Weights of a small transformer language model.
Architecture: rotary positions, no biases in attention or MLP, untied embeddings.
Each number is 500 + 50 x the weight over its row's rms, rounded and kept within 0 to 999. Layers, rows and columns count from 0. Numbers have three digits each. The size before them is the row's rms in percent of the matrix's.

# layer 12 MLP gate, 512x192, rms 0.302, rows 430-454, columns 0-191
093:493533515509546448385496459404547492544456488440472522464493487536503430570448554412563469446531565601495513422461467449521564428439494416418535501471509502442404574475502488469542539423549402518548537525424522466401565434533438482536542441511538565425523456506498512495602488499472425523529489463527474428536489455541522455559515514503458553497568524541571587641458479556443474463528512538507428450463453614510561537490499478419400503535507561612519608507522545593426460524466548507503505541507490431471455527465549564531506486573474501548577519584570453566492527550496533513
096:549498503399443441475531435412465542523410479485456442482557418570492554474439511604488468537447492498497538465522479513516543503444570513431533486630626472416488493620478475535522442474440406465553469514588555426400533417542538528530545441517498461571445485546490469429509499550442451469446462530549441519413545475531569433514480593541554441432491503388480435517425461535486449448479471513532486561506390472508475463532536508507497495423505565443496480482476477431456528532468513508451529497487567568520500565493461414533474546557513443575393442503462548460574491483562502612
104:517564565639542502533526433417506462465520452446509482605485375456523498479503466532573539545520532473403535540532590476503580514460471433540457519510481540562533529478585451571500548518395507463500527559538445486500499472496418356404524462602524488523408528590503543400538513529439486517540466467432395465572488530493422417463459549541479483483547506487579535466476483496466558564468604494446437492455507533534463464533499594487507525506444471398558441440444505426512600457572490458511477510517484439476446488531502531447578432564547446468474536461556469453464411530484495514
114:390594395548536459383466469517453466477483516632534399454528549547466442469406593555497539482442525497544456510479506561513486508463520457584527522385463478537537585527540482479478505469528565474565463555485432411485420447463546409553489500577535495433561538430505518510488526509539467467481501461548565540503502532433490476555494510605579542503420464441564471453437473541510510524532539576530481551467504412487558565460491527514584479590395500547516526476423515454460565552481572516520553536569492544523427491413489535436509426457566526582521457500537437525439484408499457422
103:436576382540510590405445474474463578565485474478531528494479579526460462480567507538517511415531423538631625491542497539474480493488498569456435479459509501490451519498526420435574608403496489495477460488422483505585593570483466519469478417489476457585539478470445608529545446457522506454500476506453534533490474481499387501366501500575468507411513470566501433538474473500496572495505485501463456412445576598552521504554551478530440517367482521551579560485523549489446510474442508466526530540436555499490409487518451427515591461457494588517496558447493456510473547519522455498
102:498614542490532366455609444499404509524561417523442464496574518496487504378407486597510482482540506500512486407473454419437540430481586444568507530550520531538507480511520490471486558430561554514502468539548500455496468519490457508438544384539546559574510426496484461529388545570463502483539492446519515508529511524536467460513553484471477473472531476475416408446503526442500498475494515549508520510447505556453460529487467600527542524426480526381474499499515348412503570485567442493595466433467554516489432437477525478485405548520371528445475451501469557510450509592434481452
102:603484547495539467468441454507551538565405468604430477433529581514506535497515549547479512427517506442508490489463525586494466446521524495446491554493511474360495414454534518446514532661480478586513457453527505519547534509588497608509532486516340499412533442554552515427460509513435517450456511550488421466541549578467492473418472628473465574497386505486413485559481391429497510518479482483491483511616460494534495434521471532502445558420493449487523440428461504538501498451509561560538500536533510562515515540468518455514447468534439554470505468564516488394438459478445568504
115:405506488515445385480493494489456572505381481541530497507501553461549490478476489470452495558374507527456488419496493545527567438511538502421405509556543458415460508566441536481500476595398576538466440493462506509517423510433510441468643575524469460480498465424535513493551546538663466428497558544501496502451532617455516590573607470443544541546434541516369514524483525553441564480455475535485474497549475569476533527468499525496570469523494593449502518520463434446507546493489376506524531522457526531499494533461452577554557536462467501467557463514559575525472524410544498523
093:476479524495560456420509514563522508545516546449470436474523553542478515473573470558576595475583485551522468437559518520449514419438531463529595538455518530476527487435519473453616535483539487458516422518468562508521516580445435594519518487525582460434567602474396485420517493588468488578529476441506428460475561549456573498543415540499539525564574519470478514604546534435503590466466528603550496472503373471484499549558538448431481556524495497622507558581471550500430498421500565515516477522510527396525458557541515470469501521621475532480612510470476483562430444483496543453
097:500531438599447495450541557540672504466530506464450423432607543562500457506482514524537398517466531444501556476496521537603490531470512503508507530533542417566517487476532414497555525449548413499511539458581565467444566493495483515496413449489578454525493534496365545476510594427508504540435419460500470467467504512551453510476439455562411540585556529521563469498474498518439517468604516548499499487505475404477522504476529464418492460475487506498611497594532468495494583508542502436537449485413489498513573465394547601555557470551562427537515598538463534431441482489518458590
095:475522534528461499552464441467528509495475521444502605540554608411470392591469522526502432534573492516475486422555567519487526534590549455532487551498510517443513416394502418491566486457565453517535503451459493570585503537467542541440457553509492501476560454393437522440506524572491524484572462543461411512339482511488494454509611521591597492456553465523590443517433479474452535536522597544483468488545516561486479438509523429527584491606416512565553477470540459518478428506430436463440492486517415523464437507484481475494551598543436465578521495601466502448473457505528523522
110:476580466486467553413480435561483541455488593536437407502532537565518501475468541502406464544407487531586448515534528435475435439512499554502586512359450536484549564564566506484529567429482449511497500426501561427483515536514445462440431481582477502469479483482554444534504559542505466471514521459457506403474468461479444485534474512484513418450511427596443405529439448514598501546534485530539439498435526449449504464463555501534631533518552479537509522519460526587482439430525535433506546436510461553513574490529435482413603441626473468531548466573436525541385426506501553523
097:426499496612493421468503448509492502475526563478500488607540542493404484439630480576483540537603507445552505569495488396534404441485496474577417448476565539438554449578496487533453509497508383535411536477582528451574493556447478480510416566483556459490453427532476484599534549479480508478491558498484488487555514592427556428481567475518558464581514558470600492509490425631483499506516531548468402453480474536448481572524556439465543456479408535476587528533482559449494573492541510490468511455522473515481408554559550542451488519499428493485478523505443550516544433483467506605
102:471498513480462565513485493565557614556588463524541559482503578623541518527527478472505527539510476550452495558475465550652446457524545466407524449564465534577509540496512558514482482484485509469524553551528476578465531519553515514540480535605482518571403511537470441517547467404614512419524517470549398436399602500456581477537518426512486538493507458499496405435542541511516547480526542546483484492432453543500529519407438502385584455505470540425546465558424512428460536478508578440535436420554580446529430457449486457471513428499447487507412438433548491458550477468543455507
092:532457494501589546447482514477542499583574523401443588511507578555436392521511439468497469601521377505539329450542550462538515497511515465489512488497558575484544600486534493536597431493491523469403555539531603500535459431520356489513452458489507554475485441399479482482459494583466493558538520488522543581463447505442561515461469476479473547508456464477524510480477533445427562581549446468481452418483442481484484442451480531554444374486435480506480509534395549510403517415513519512521460479513535573489554458495550485455515498524506541555530610438589491562502535505526536492
092:525555533636469531473537540502470466543470467481541545426550424521569484523512507535450514541444491464529481556504485502563563520498491553477596432530549523466446613489538474531428532421565529443483565552473455361524465466554461541487422473500497434451536495400457448467399414500517439560486496512466422512534547546466619474521456453468497592433524481489552465524491470553560446502505553434468408495490525561453557483439473581507385444457463516467451552522501439444512505417569511424461451485562525568467517534420513610545418469422413524540452540521536438448469439526418448443
092:508479467516488468512444423469510500551591549578534578497564439522500599477450515484548542416502489460409465440536506577474513471435450497482481536483563548513522454491604360459510512402454534507504489426470531400461491545530474396406499449535530487502484488564448504484620434575464446571488422475474444487423563520579572518474492458514573473489499521463504571477455456427467531529546525471513505549539438434523524427451408562548491481392469645532514457519463454505573487536457478475463492583483483407478467460478475450379484518565560493474446502428397452485505450416515467485
109:469462461460475520527508475481436492469483458488520545448498553550513489466476521536485445486489467516417569396499509460475529561496442514440513586521620515426477421556486467506483414499464404528532458511518532517566490517502520418505512501493520483556525441564470502407462480566465449539520522679426392459541491521528535510581524553567505495497485498557517451468489431550570557538451473457469509411619435481516514447470582439495601498459596562473460552544505520490478371427486532509425427509495502538455594528458576490479420525537537605573469492371547451458612519475564523537
102:557593492601497502514515505417517571512516435414509475595506462469565479537472560513520519530543398539459482484593533548453432477477589480573416457523493462506493470501502561495498506508596332534469489443610425518460502523469571457467519566492535481468509578498487516456570521440468561556463507484486411430557526460392430474609528470525507593517529463546503473545480531470560577494577516563553527539582490459419518434437456522554464506556513559531584514539392502431451496348493482447485509485504577444493436502505435530478530505475477516502434434464510457532553490425486488590
104:504521536543551523529442467617543520465439554422467395510379499534464542535442468448529551481475468576493515454600474465543492554519529544552541464517473541548680534535581541411420553488477506508520514533529543505565527489549457496486444487476427469416526473400504476527410519493501507591482436561502499506536523554416463398539483517529464397490407560560468560543488435512483548439485602473552359533481521464443562478476481516440546464588460551516522550518489538462483590463490468527523475531450524530450542517435499427518485497443470517603557482453460469550556505586577438446
107:538442498465530465499519565427466432439495482518588431461391545506486461531545506578478562428530499480422477453483534468511481524494386440557470414576550487454428489486547456497523462555474496497551469485495470476533434468468498495464498439503531434546431426501467522424539552498481381547376563452451487408539458453517498504492406516444472612593508556589540500525521473561563556482588539572424449520510466489580485489545485525525517485492489532473512508511541493488519473552528522471549437498432639501420401444531485452598534448619471592581499428475564598467418449530478507517
109:558458493535451526520542476531568513478472508494602445525497548488638514567503560556545484572581571510514509500495464474540494538507522506492485523489468354541462461468457519391525534539507462548453529512522492484455568525461491541442460526556558494563530510544448515457570304462561495432481506523436547455504585471508433513516444576427480557407400519453491472490543426483478481521470508535533539536545522462441519552469525437465502463519517594448463508439507574452347539492589481582491537421553501507521459482445496575452521435460399446533573473522555555439446431481553572594
101:490495416486499559426499582525468497517500461530372503483417511575458503468498493421510520591475538432527477461517557471543547554564520470429584481487553476454518470524526464494403535447552460442522442522405582451470482467462519569402385521410504519508532442412463508526470567374390511541441468532553533514511522397434515541419556551460540483481441587520399483480549537448542553563491523522533465541482385483432498567486464436441526469546558485459511500489516445425447473483436505479435568501459487499490556420403484545494519563395431479514480549481557461401478535570514463512
104:451506396533584494522534446560507507471541415508491462495586463561481539510434540547445484448459529437557588396437471556461412467557571542558479541488519520494522476533448478505533505472513524418499423411547497494460525446455521396575515462451453539483545585502451481579543431557531479543482454498415520446500518482550505465472486447482463533449436464470527541514496534535468479505445468509482442603639453499535498478426436501508481459420494554467479502495609465515436545464488430491457424537452547499445543481442479530431598605631461466554616494484514467577460567520651482536
094:526510394482442508490403484505439400477451517497534504556528492523520496504470581409568493429540456491500576528545528594459464437552515486560522474570466523495382502510541669504527444468452472440428459518489524375423511551508593483430447511494484482438532466424440501469495510505472541442534561558464465439469526497530548482510494496479530501383502475485509481441425494504507580518482580511445404474431487563526494569466397476489478530568485476500480525523477481567504508519462558451530471555610567418419456617456507582520540467494424599451536478370552448421506549478493539502
# layer 12 MLP up, 512x192, rms 0.294, rows 430-453, columns 0-191
090:511496457468531518429407590577480517487532471552583542462531445542438601518524470411492516527525516435499522569534420443542551410598479569563443565472405509431589485467447498497503491510392561514441454463528462486542542502554571455489450565405529402477484435551513504468539569511573517511515483537497504605435546545458496586491478560430482417448457516506486483466499468431482517523424550569544497531518479479498447528487491543506465548436509497543583579346441411512490466441455497471452559492543407443623450440544510480446508537525445485569522469467526554498563530473393504463
101:381460503451481558506497442465447501429438476536541497500491497485480427549478528554356414502531599456523497458486461480575447502507605423549488483521409530454507530471517500519468518557445441439532486503422476564514468485523532499528452478409467607489495544458580485497531488494401386451514481523518527587409501497470535425492629481591515518522402486555493464438469486541430404537512476474479468546411454503464551474463574624517471548524470540465442426442526440494537578535501454510358476535466585488531532494511520458510477488477421405534511536616500472501466501551509488403
108:472418480438545418489505581491507473563522460610527464570502531528551554509427381589531547530512507420464564480481446521435527514434491494451459477432547501669523438451505437488515663447502539505483551528443465488564551482499535413545568433579483552444561512530510472444558540443546493601460590536497497492512488517481506558483485506605454474457472413559466531459463445485512442502441550511469477537463491472534425457562526567508534544504431542508565528432407523495560447511427433535562469506556445432496521457484536541464567437545517488507526472573456473564607456490479525391
109:494474523436449512478560464516505392471423506513510556558473605516434503535495479467419555547481484513480494510554509491537516523541427520445434568509506545565531466561523547511420483464527470450470500452482474510456443445546607486550468534464438578399558525466553603551498528552563606491578493511547542626581487470559442507520486514456528424522476522485477498503494533536457501514552523520482472564413377499614469580521525535524342541455410455540514456445420460544526555568440581540488448564485499526510530539463549595531490467479484455515371556424422496436461431536430493472
110:488538473507440459510439509555547458518499469522466471489443508513523510420524545581543642480486593467522501547507481593397479473554452530441513529420549499498559477568509496470447414486516516632443560485522477506430444437577562542480534446509462463567493433561473515527465544512484390446532497443381407525526562521556558566420512502480553457429478460439559546518513473613544497450446525558496443445476490512449479466497509606451504533527551487464484454430609493448547549581495547561469551525469465485617534500505490508529500536400496577484552522465538512465569451502568461661
101:385545437567451531528510450446469600525419504466438485573462513442554502513460572385444515541576554538437455540462533567524443504494513495493561478441366522470421471536411533504493518510517489507363557511503495487529483517539545472518554468527452536510395499489481500386514477434486478508504549558637517496516481542482517539489492457529478537467480371555525497522526471481604480367425479477552563544518497518394481512501407481478423531526596444498579489511434463493530499436451504493558434549548519489442546597516536574468540479509562541550546555506413542545466594446490561533
103:504405456551543629503553562419568481460509528546569531556389430498598510529461525553471517505508445498530454558540534494462496430533479496524514489487563458448517485571469455522537513514485484545465507521473477457446563422418537572447492545488514526514416441520536550408448410544500500596403475592481546503568471554523528582523545399450536560521465423432481449404522507521659437491503482556464481480482451495424476519474486451529535425534474535498547524474549534580473545506456558398551503524511498509520369463512502554475486521444604515550525503593541557569510621452526493563
101:483568535453541453511573487447464516475484516519440541564541522452558473458651507549374402459478626510358575525466542449466542477544621474457504448515547534535515510437448494441510429407474490517522492409556488399433542485545533426432415465512490511468515443427466465519526573561536632436522465495522517565503482482540480517523587491501501503537397447508574456560598584477535495505494513563526486494543464575469478493490408572532507433457523466555484569535497537415443504521587583541406512516537560450492488506531491470445527484478470497513516553491493551471489470388481515470
093:485525448485530548503457509563473583516431442490478405523469496509544555494512587418601357546521529481485581410600422537418509591457510426607487426497577502436477506548428500512519472490424425623547408518548565555427462601493422548545452493477540480480487575486526488523500516458480467568396503530404515559511518469435480487454459511537513421444529454509586469504498420463534507413513418484512432568544529490490472433446498607410504449494506497523422474560489501476550474458560495419485521506469479535497435515439550577461494462541469480519512540475471610519495436487461536498
103:461593517472516510588482439501477439485503473469598514535502436502529488523568580469562393456554404394475458516483498602478523558436557583493512545515506542499519501453530548548526474458484500490491471553465568458393458503472494512534392555482464411556426477465521506413582465381492533518542517528444515473473550529525502494490588552553513537506384510386437507464437435510448560588523453491538506476507483466568370559450474531439406553486406492494520515468509531508498487540499487547532506509525422487482558593482562476461529496502523473470353415538587544543526467386544556542
099:498520483572458477640469495522513460492410538520497539492516525549501442523439519548474446513532483434591455514416528510497551533432461483520542455540483488495534469433404437539505533442545503662458520522504560476477481451512521495494506519497622497469587575505476457463566580556527590419556492511517552533560481589539532448499475528579531474473548503446506447500481483571565463501447419478480490440573455526528429430471517466480480549480559572454548597470538524579330439509500548506431513476610467480556537552481383380540493482547451471447516498480552533458569516453419432557
102:527462488454455511539458490463540458484386460605611527490548538492456567534560626562543527488495533464490556513460376470477573457543532571569484568533529440593468474523481601570487488557408529465494552464500520604533482462487540589558573554521530536496522464492461488536502466586540464425569461489420506549403457459507603503561505434450508498423514507466576595504526477468516475491501521439599428552515512434466485467496565496502587554485420492419532448575458526531435544490505489583547413509445508500565469557426503487537481485563529392500403538433511451579484503518518463487
096:518506585475495510420479474455478537579483538546548522529537516476568457511459606496444460566508463530455521574464528576469394512542590507493568495477558492437566545400497472507560498576548464530466514546567434498470590481543511458507499457525514488494505365481481449529425426437544418493527548588469479557484597625441528553536439664477603387485569506515507448484554494509526534509470485504545562582493382502479511523450508501453532524482490499455489530525482493565470483481560415557395487432493509447511496553479529512535469515509633575552480465422516471512562538502565584558
104:370552481495478547516404480466455503544518481440456481487469531418528522478431432396433460595524525584412511507487495486460460491500518529521528513554484581520485622562517502523553466478470543487446608453500533539493496533457469490525425459515531516577493382533631519496557521519563521513501474550616506437541504463497573572517541555530487558431426490412503443551557497533551441531544439510504512446351437531458480575532498468467496634570489485520469530576552494480488496586509468460539507547514483482563521514512417519549515446509470488583603478558499582565436503544393505423
098:463535476502496529399478519497450547481480492569551609442447470500559472523512507459492555513392462496575550491504510595570572540455545578440493390492473457556597446506524512476426441467473450397511512570446508561547449558538435422465498503580469468464437447529530590465416470544611430488530502458493522532458514529540466491509403559437497452444557503451544506491432387473477437506420478427454562525415485481474545496485469501513496387446479488559518454451480424458479438468516497497483492613463560541490489476532441383436506465567573468468515562572554456459597434462558539534
095:492542504438460581389507487463476519583522429617495534561487405547524542473566436494551455441544420505538455457469511418509410444451517533413525479546561525482521517416428559539495500519389551475423449371538505431437506449523587421461443497513547545522597431445553457561428469548530473495576468521534455533476533441547540429462595470517512544485495577486441540504594488419612478500516459514495508477562511527483443418455481446481553482481459486424404425526449508461481537486419508462463573451498471589471492463558500505442584523527510546495442534505451509486475486443582438451
100:505529464472469457509404468510558501490495438442447516423480504561534496444439634573544435405476530520475573583552487529511427567540461515584555512494438515519560471445497555443563538469535516505484482566561447520552449446498531511489449521485507465574433435469497588515505519445487465544453500326420533540538518419514505610570494437498401501454431514519593500483518443495357480550467554433539613498562454428423513525546517551464557494503436538534501501467506448451527510488440447566442466452437425516533541461460471560533515492485483541472504456534391514376483495494421460486
102:417508459497538586598530562490533519563621497509494524427559459541507563435473466443513559573457523611502409471483529572604530448561496516457526586521558479444451530478417508490439599500478527545488408504544460500559490514553454603508457494569485490459564429468459551549474457437490479549537548469543496557511434497503502506533504567629540393555536456415468549528582491443501566506491551462546426513435475432480542460438481533408522453435524494457567566499461526498466527516482413452463550566401504587517532467455516523427579485433478499418522506497461522509541522453586466600
106:490417549437494493537474428419429497588453449501467535475484575491599472456489549530477433504466497523488435571493486485478532543502458564510565504632581588535538519452488518443549503477486527487521656565489473506533528364507473437565567512460518482621467451473548589507497455469462563466506465479442577555524507465406520553538496535555518523435508489522522506517558485548594444416529451515474559553474481565494384500539495418488467475471466543421567525410510567437493551518483509613497499471514375466517375553614472545499491571498527528515476499422508498409509504492476461543
104:552481427548606412555536554573564509433433503529474528538520579555434547583405410501502463549386500551459478472492516544494475449456488533455518533453516468507549507526457480424477528485455518545531459490483495458499551477548555497473559470530418408471605472462473443492510503507411556620488574469465517462542642413513563425416550490430523531558456490586433493500478522489419511503528497561468492508563466483543428475543521473507570474443546438581538411482478476390510478542590560595419506505526532510495447490511528559549499424452454581475533554487476406479493616431480498494
100:526505466455393407390437469530470467524457518511489507545461517558389551404486547520619409488456524473543502507599516552416476528492463492488449390468512563565601536529526502473506522551420521464435538488525539507451550502468456497493412504503448503528518496441478469424471473427540467391518422516466499570539547453469582609488420436515485439536540446537534542588494479369541471435463565469491556519574468576462491500589522504561568465471493488439439556513451403545434556540550423560480583491439615507491469550510506490510541494520504556534567534523498469478539535499469568430
108:510419477533511484422547454433491549469499522519575502552470534544606526508535447503546478457473509550610468480439527399469454477478556484518381457452472487432506478504501566491385494466478587520463442464514524516516530388535493596509501494492476547551387447492476532414547414546546524546430416591543521503542458584514444467497617565509408515483508473484416421576438443508453586540485505464497536497574542506552539455443369516417506496499504501458484485580521506586521479457456540512520361493521487491449518622538490564495411524525415536478509489529528578489467492452456485569
111:492510533465464455503466562556576562421557498521567465488513599446551448423518479484526461408420535516511539435493353400489487543552545420458515470512635567507531427510560534575419471523554501390493574598494479497552438452530431481497452578483546556510429480501543550500471473540459444455452515448483542477544499512472458521417515475500478441520574547486467537489585554537577493491495542477416439446452477553578520485455435493469553400436455514428539589485465549411502456478500489492424508518453600519442521626457519481451458488498461487505472544446564455512594448479499443572
104:496461583500406553603495430566465476474569537407524522532524471507436525607464532509534491519534557505418470517399577536521428411498485450511470552473541544590490446438459598441518477490506512436434491503503456467477602534431463492423536453511427451526499578508416479459492446463533463378610414529531548528546530491569535455542566449506489534474515451501517609469504552503470558584485546469398497531499510387544478463517517574506484475540496418571517441573511586460497499504395488424442576529456564441486544521446533526480509511499564457552384502540455443543488441500516441536
# layer 12 MLP down (transposed), 512x192, rms 0.302, rows 430-453, columns 0-191
089:400493514501545398431487495472544392539571540477540525480497461481505411550505452533521479442515524516569421477491523506566485524472423502516542427493472521432492517579598559546483426507547496517492524584509558536574555521528551490463517495413503524501464523539387556521529500567497514439553467478540488549513443437459464466376493435539477578525505514463483477599510565464550520454463558452553480438480479572550501516423549573582459454512561476476443474532545455480433508349483535462477527618558418479523452496474569460563406494466516527604519446505561456563502518393394391450
100:519414547598475479491439406507612440585531412555476527524586529514589465389497419442574462442504384464481559501482477488530470497422572603535520529523461506444374428468577478571485463498533492479586526499464447549523421489496482546459469551443539480529517500520523462430496437520485531573408542520473458484535577542478536513540461471443522503519533427515507461463591495535511449452560482555608324467459478549417539458421513595480528445482528499524493533454522543527548469520480448456498490474566530502469490520457442599506531492570510531488580442502490481593495455510514513402
107:591566539530510449505350487453630461491533502449534483415471492569514491507569519525497594537619507445533454494461477457434536566507386464460404539422440480563577446578428444541516591467505589486490530464509516409532515504425447454515512505473504539493519466567526500471454450480506532562522473513488455474505419425480540529518403441564539458439438515552513417571523486504456527542478463543408435546572505428527516498552580444462493468536396521429571475488500598508510532531529524475490488485463551436513656498466511466476565507502546444482501616489495474547419571508486499478
107:469486474472469485440607530562488460524520544534613501420534561580445389501502543543560507532466473477566494504487445544592545496601493589537465545458628568564504581525528515417518421477517468494436442491440558571593426463496553528501498485430479499480551534502602437515384401456544569490507552532489389456573447547626471521526596495483469536546544455471488501499608490511433488483457460536474596491480491556484440486475603455490500525487462469492573508523498468440538470529493418473534509511429497471483508430488543574437446491506498516614563524538479548474453550456432468540
099:530445461498525493519570553577473462419514510484526439546444480521552455563563545471529482484474403491466452507536529516541457471436467533491459551518552547511488452474436483464528508497498531444476492499518502436451442563471476493544438542519381505488429498500553489474401493393528521508514609483435509445505438552423460642567512464497545487502504619504535507556448607604440628574500584478560411602437473515460535452518473519492491553479445512590549521495501464439443485588492460454490495558434508488509475459495482478398540499437501584556445532413583408503532550435382501585
104:540477484530613573504505505459504453418509533479523540509510480420532595507596504470443413512493571528448511559473473510479475498568501458501510576490591405475558525455539511474488596448486543578566563474465445529476490579545544487462503496555520468481495495489452494495513527401474553565583397520572442453506504429402469437506506399491543620435517528533600488576519401517495513470451583500500468441593465549418463525486501592493441525546580520491603545483474455539496445391468611554529468447457451469514500465428527478599448483506561499528447478549479489491459591487424409518
106:454501581532467434446547531557462498458543507455459470481539468520451546518563508392514534520560456420516533551530503521454542477518512479567548522502466433578514507430472566581545519514465510495402613432492428539392575493471459489532498519524524481627512479534512533401551419437409568450500538455465619494452540474478513611485545492512607525482431541503488472487392524514543606473444557523537479514615541504526539611479455467501439570506603513461435482450540608451423536556519520487438537521525541406544431523478503498469575427522519509566508558560498522471543482449493581509
103:554526498452550504440581511545548511453475457515465445541490537513541558584608544461465523482520421421535446503469475482602519552570445575494527511516480607492450526601577548433535463509578408463531463516497569498491607452555475512562514568411442457500536577527455533482430502555510543513449511404468501535563553527436483514510480518435465514428549517509548506357506442421408448484427446476573466499483474497513500588429561446574539516520479500536567518590508436549517536373384505496504531430560500440562481512449513510467443542539484575460465518495467531487425493545520386451
099:429429435517536451466390544516569437472548409558483495485448600505551452463557463546461446531475582551467514580374418479542520506447496534492542457474484401547504489422522543599426398491487466449491447426430508520489487502423542547522450536502503496526574448486512470579522514474555490439424420467438516562516570522502445521417583519435508530498498535477419539464501486469505487474481553490574477443395426513615603516481505512537568535504509521484629563572541468508496526581453499408489488500487557569438554514480487435416531565501553468550505501490515583510515521393550489430
100:460484500492577629506463526584603547509589437556528600581458490367544497491508466523581581478478573481516518497545483444527556478482484461458511519599484457625447418591508514504522472431485412568546545500522499543483505528589506512489570556554466520470436577519390506561529509471431512507526522517516539534387508483460584512588510441521539589488501534485505541526462485519524429569415525403562465418505485475503504540582514471514501506465491486474517532481554471564599641432520455445441456560506480517485499440511483560468412518459550483557556461456497582516508469537594446511
099:472481484499484377460556403523480494422458517593597408507505481435524490438571591501574497423601540503510501540599560445465536441460490495469458443491513467497466544389483517534474476448521434435416550548482530491431547507534506459469550503528511498502479372547521530487481500437487560581494502552501398491442542616490489504459495563408531544519568545439444491447490438505572514567452493474567554584525500523499519407549498489521521562511505510540650412523473509474496480438532554450464563500598408473593478520509533485442504429543514647494504474488500518528519446425519474555
101:531460553519471489492536466524492426526538559354505487467485622462514479452444558423459520515493527520491500534540428529573511491592488537482432503542455449529467545602565502440406469437491465396540425411484475522510509579507402452499524521486514517524606489543526440599386416517483464531507514520499453525480469542435506434608472548465548470536517428480515538557605474560540455411495442513523475539517502500467468553421566445478406489496527539510525486568416521473600533410554469536587472446586488565415484553512529539564489527517508504523585517566480426435526536594426522459
100:549500589445483486619563384482599541528486499558433430541563544558533479459420536485500492496427487521483451569440463550560503570492449504471501493540447416453473535440491464484523498535469513551542568575392387590363588466600548526506532452478506424407464464436473484467478491420557542544478567539433421513545505463559451551432545553471507464454567556519509561485537493473483497454449474508509506506496536473407552570567538565478490497555466378400464505612554458405595475433552481426518523506550464487501479483493522515500512473494608541496536506471532490545529524471491472537
102:506476448431551488508460530508501493490557450419495553454483482519485599470521526526535517569367473552470537450510532452517463589406418551449499399500497413416486540514459498473526557472535657518548471484454415545582457562444541483515522521544542494554519456531474538518533491572488442556471482489545413487517387569461500539528482506516547529454524422462432452519484512485516441554506442390566505490488515520398409446589543487501489480454523540578497483463525489498564415548468519425503505432497508589487584499566444500552511567563446374561458408526445426582556529476501426422
098:557571533482480445446566493402457463504625447443456514448497447551498454546516469557525523480481530429554565415469558507451521455521455436461503513455475417545469430517430514445525547582497406505464493503471389567479557439548547468508520547559431453505471441471525519553422459407467433493532568557436513391521494482425482512521393481442486493494481432533554568487493409502509487562522499549502582448509456486470472466536535394580496501483489609508444542430496569490525467438436490560494478602475511439559454385446468491614475480555481552516479447563437496505471596582463480573
096:464440541617475540493535535475549440451532570536536465477489462466494550493566426528589528528644514501470472493517589469509517549537486529492426591482507517552549534582471494520491347440458516538591555463474533467494455569340510516507453541499512446502540526510470412469550463574498517477440576606514506434531533408480566402509459519538556502462557544509453475541531568442547600487527481551514428470492460492449447440421530439538559560545503522480522435470426414532499492552494455601513449526544523484419492505413514500552501558554457550385506563548561497506527601489532513479
099:478446490529512479460534436552540444534572453511409511536516575524549523478466439506605474494462522530486530528497555586520455523533511614488454511577414410465462499502472490601480544475421456466503489493449504496457552448489436543590564473596547473543540453513457585599468527425609510602463420485537530468474415570439440513458505538461375602460508517563552558488483487490483430475508451552462490490533385572474450537459464429565505472529505466589464510540419503544547530428468549525521453424516519529437461509561544563495489431504488490450415428518526592453473483636533533533
101:462589488496523564520452434553553470479536565555531461500524420593461486473497538511514430471349478538437405479516503554479473430502539522495471467579516465532521489656548466411482525494566463549520463409499539562485371381572524521534502531449465470402510525502480548546469465466466507519589465463464424499497455479574387621557550413432507502440423491466519483494529405414523542495500463534515497503482508456514495560573437499458565534490520555476494546499440533543448557562500434537514495423488547511502645536446497498452494484448470445546449493473430473428481507518505580413
104:526609541493475487503512531418506501490544568546470433606517498477572568513512588553478506548458460551529520520577484509485473550470458659523442387586471545591502441538545470523395563496591574569510477466500501591553548398557485509401508529516487474526469599566575500469493589508421494520526498546541494502505522489472443484443518593541545416559561449538487523512430495482572604472460474568513524569475536511407465466481479505555444470379477453455529467490444515489562398452548545522591568550459447492463491501519447462488481568486462508481442517596517466494519501470472477603
101:505497546496592443487476519480489442531490419551488490464577537546449472522511481432524468507471537542517500390575630493485449519495450490400520502393504492539514519448454487570504548525517529476542496480378611657593597547430469459543425473487502586472457458510520489591571457492580406530531524407465523567543545508579476529426525484450584447524420489598517522492460435538520508532433456490483484592451453414470527532537576541463561499426487512513403462519493464420508541512461445533468535528506492609494509520436453447510557510545490498424541588500511563514542491540529576551
101:476455563485524532541420545516516405493456479460486470466548512479558454489518545484455543561545486456472522565553445512471489515522517420569400469544430508390471460477530472530490506551511462495532563451458485468482491507474516469563425424532544518505494452539531412433465465482507622509610532494536488469523522340466509517508476507513547538498495516484509554388600537422508482570572556532573573543472580428473512511514473565504491491531470438599438524502561485469501415676562543494542554550532502443442493439423498483525520466509487620600489463359535460475469419470501470599
106:498542575567508503484578509543444432381445518574648515537536567552567439505568539428510537507566529410474460507502447488505521536463474512466438594463563572521474489403486511424478491475482459553487537556499478482514509442431455502509496418536450526552502504598513438586482435515465534495502553490464426466519410453525452507521582494468551541437479528530479433503538394402521496500495393491485531490434492485521485521478615471484455456455503526453514531440469528582471416518477433542417496446494552467604545440577479619448517354543558468489539527432622490505496486452506500534
106:431493469508558432544427413546444490524521482453558506388562568504506526533502471528547572582579473469517474441468499515549419492439503535544536511396482469611463425479599433480521474499534532430418328506454503508409392488541520474542495536451518475524515424468445534490543440470540502522517403501545532507433489485467452591486508485393485514441595468494558469479473563580472531461480479528543472463508447593470474543460515493501517543483549500532398534535439575412533489453464483417404538510510455527507576542430510513389409538436552534397450437515462461496569475498497500499
103:518557460501473501482526528448456489497477569522520455542524510598524497524431502476490451510539517537476466439563390468505481451533542466539483405478477549484465519535506489467556522519423565511510555551561445556379470568499448439494478497573509442479450418466588465556462466406495514486401523496587421509534465465523479476472596492489482501544482509606448508559415468585632470400607552536435598583443493546492514519487526635440527484402454533575495518584472575536478517507585511549610583487536519549409521490485514545476550455580469543509440526528499435455484421575519478517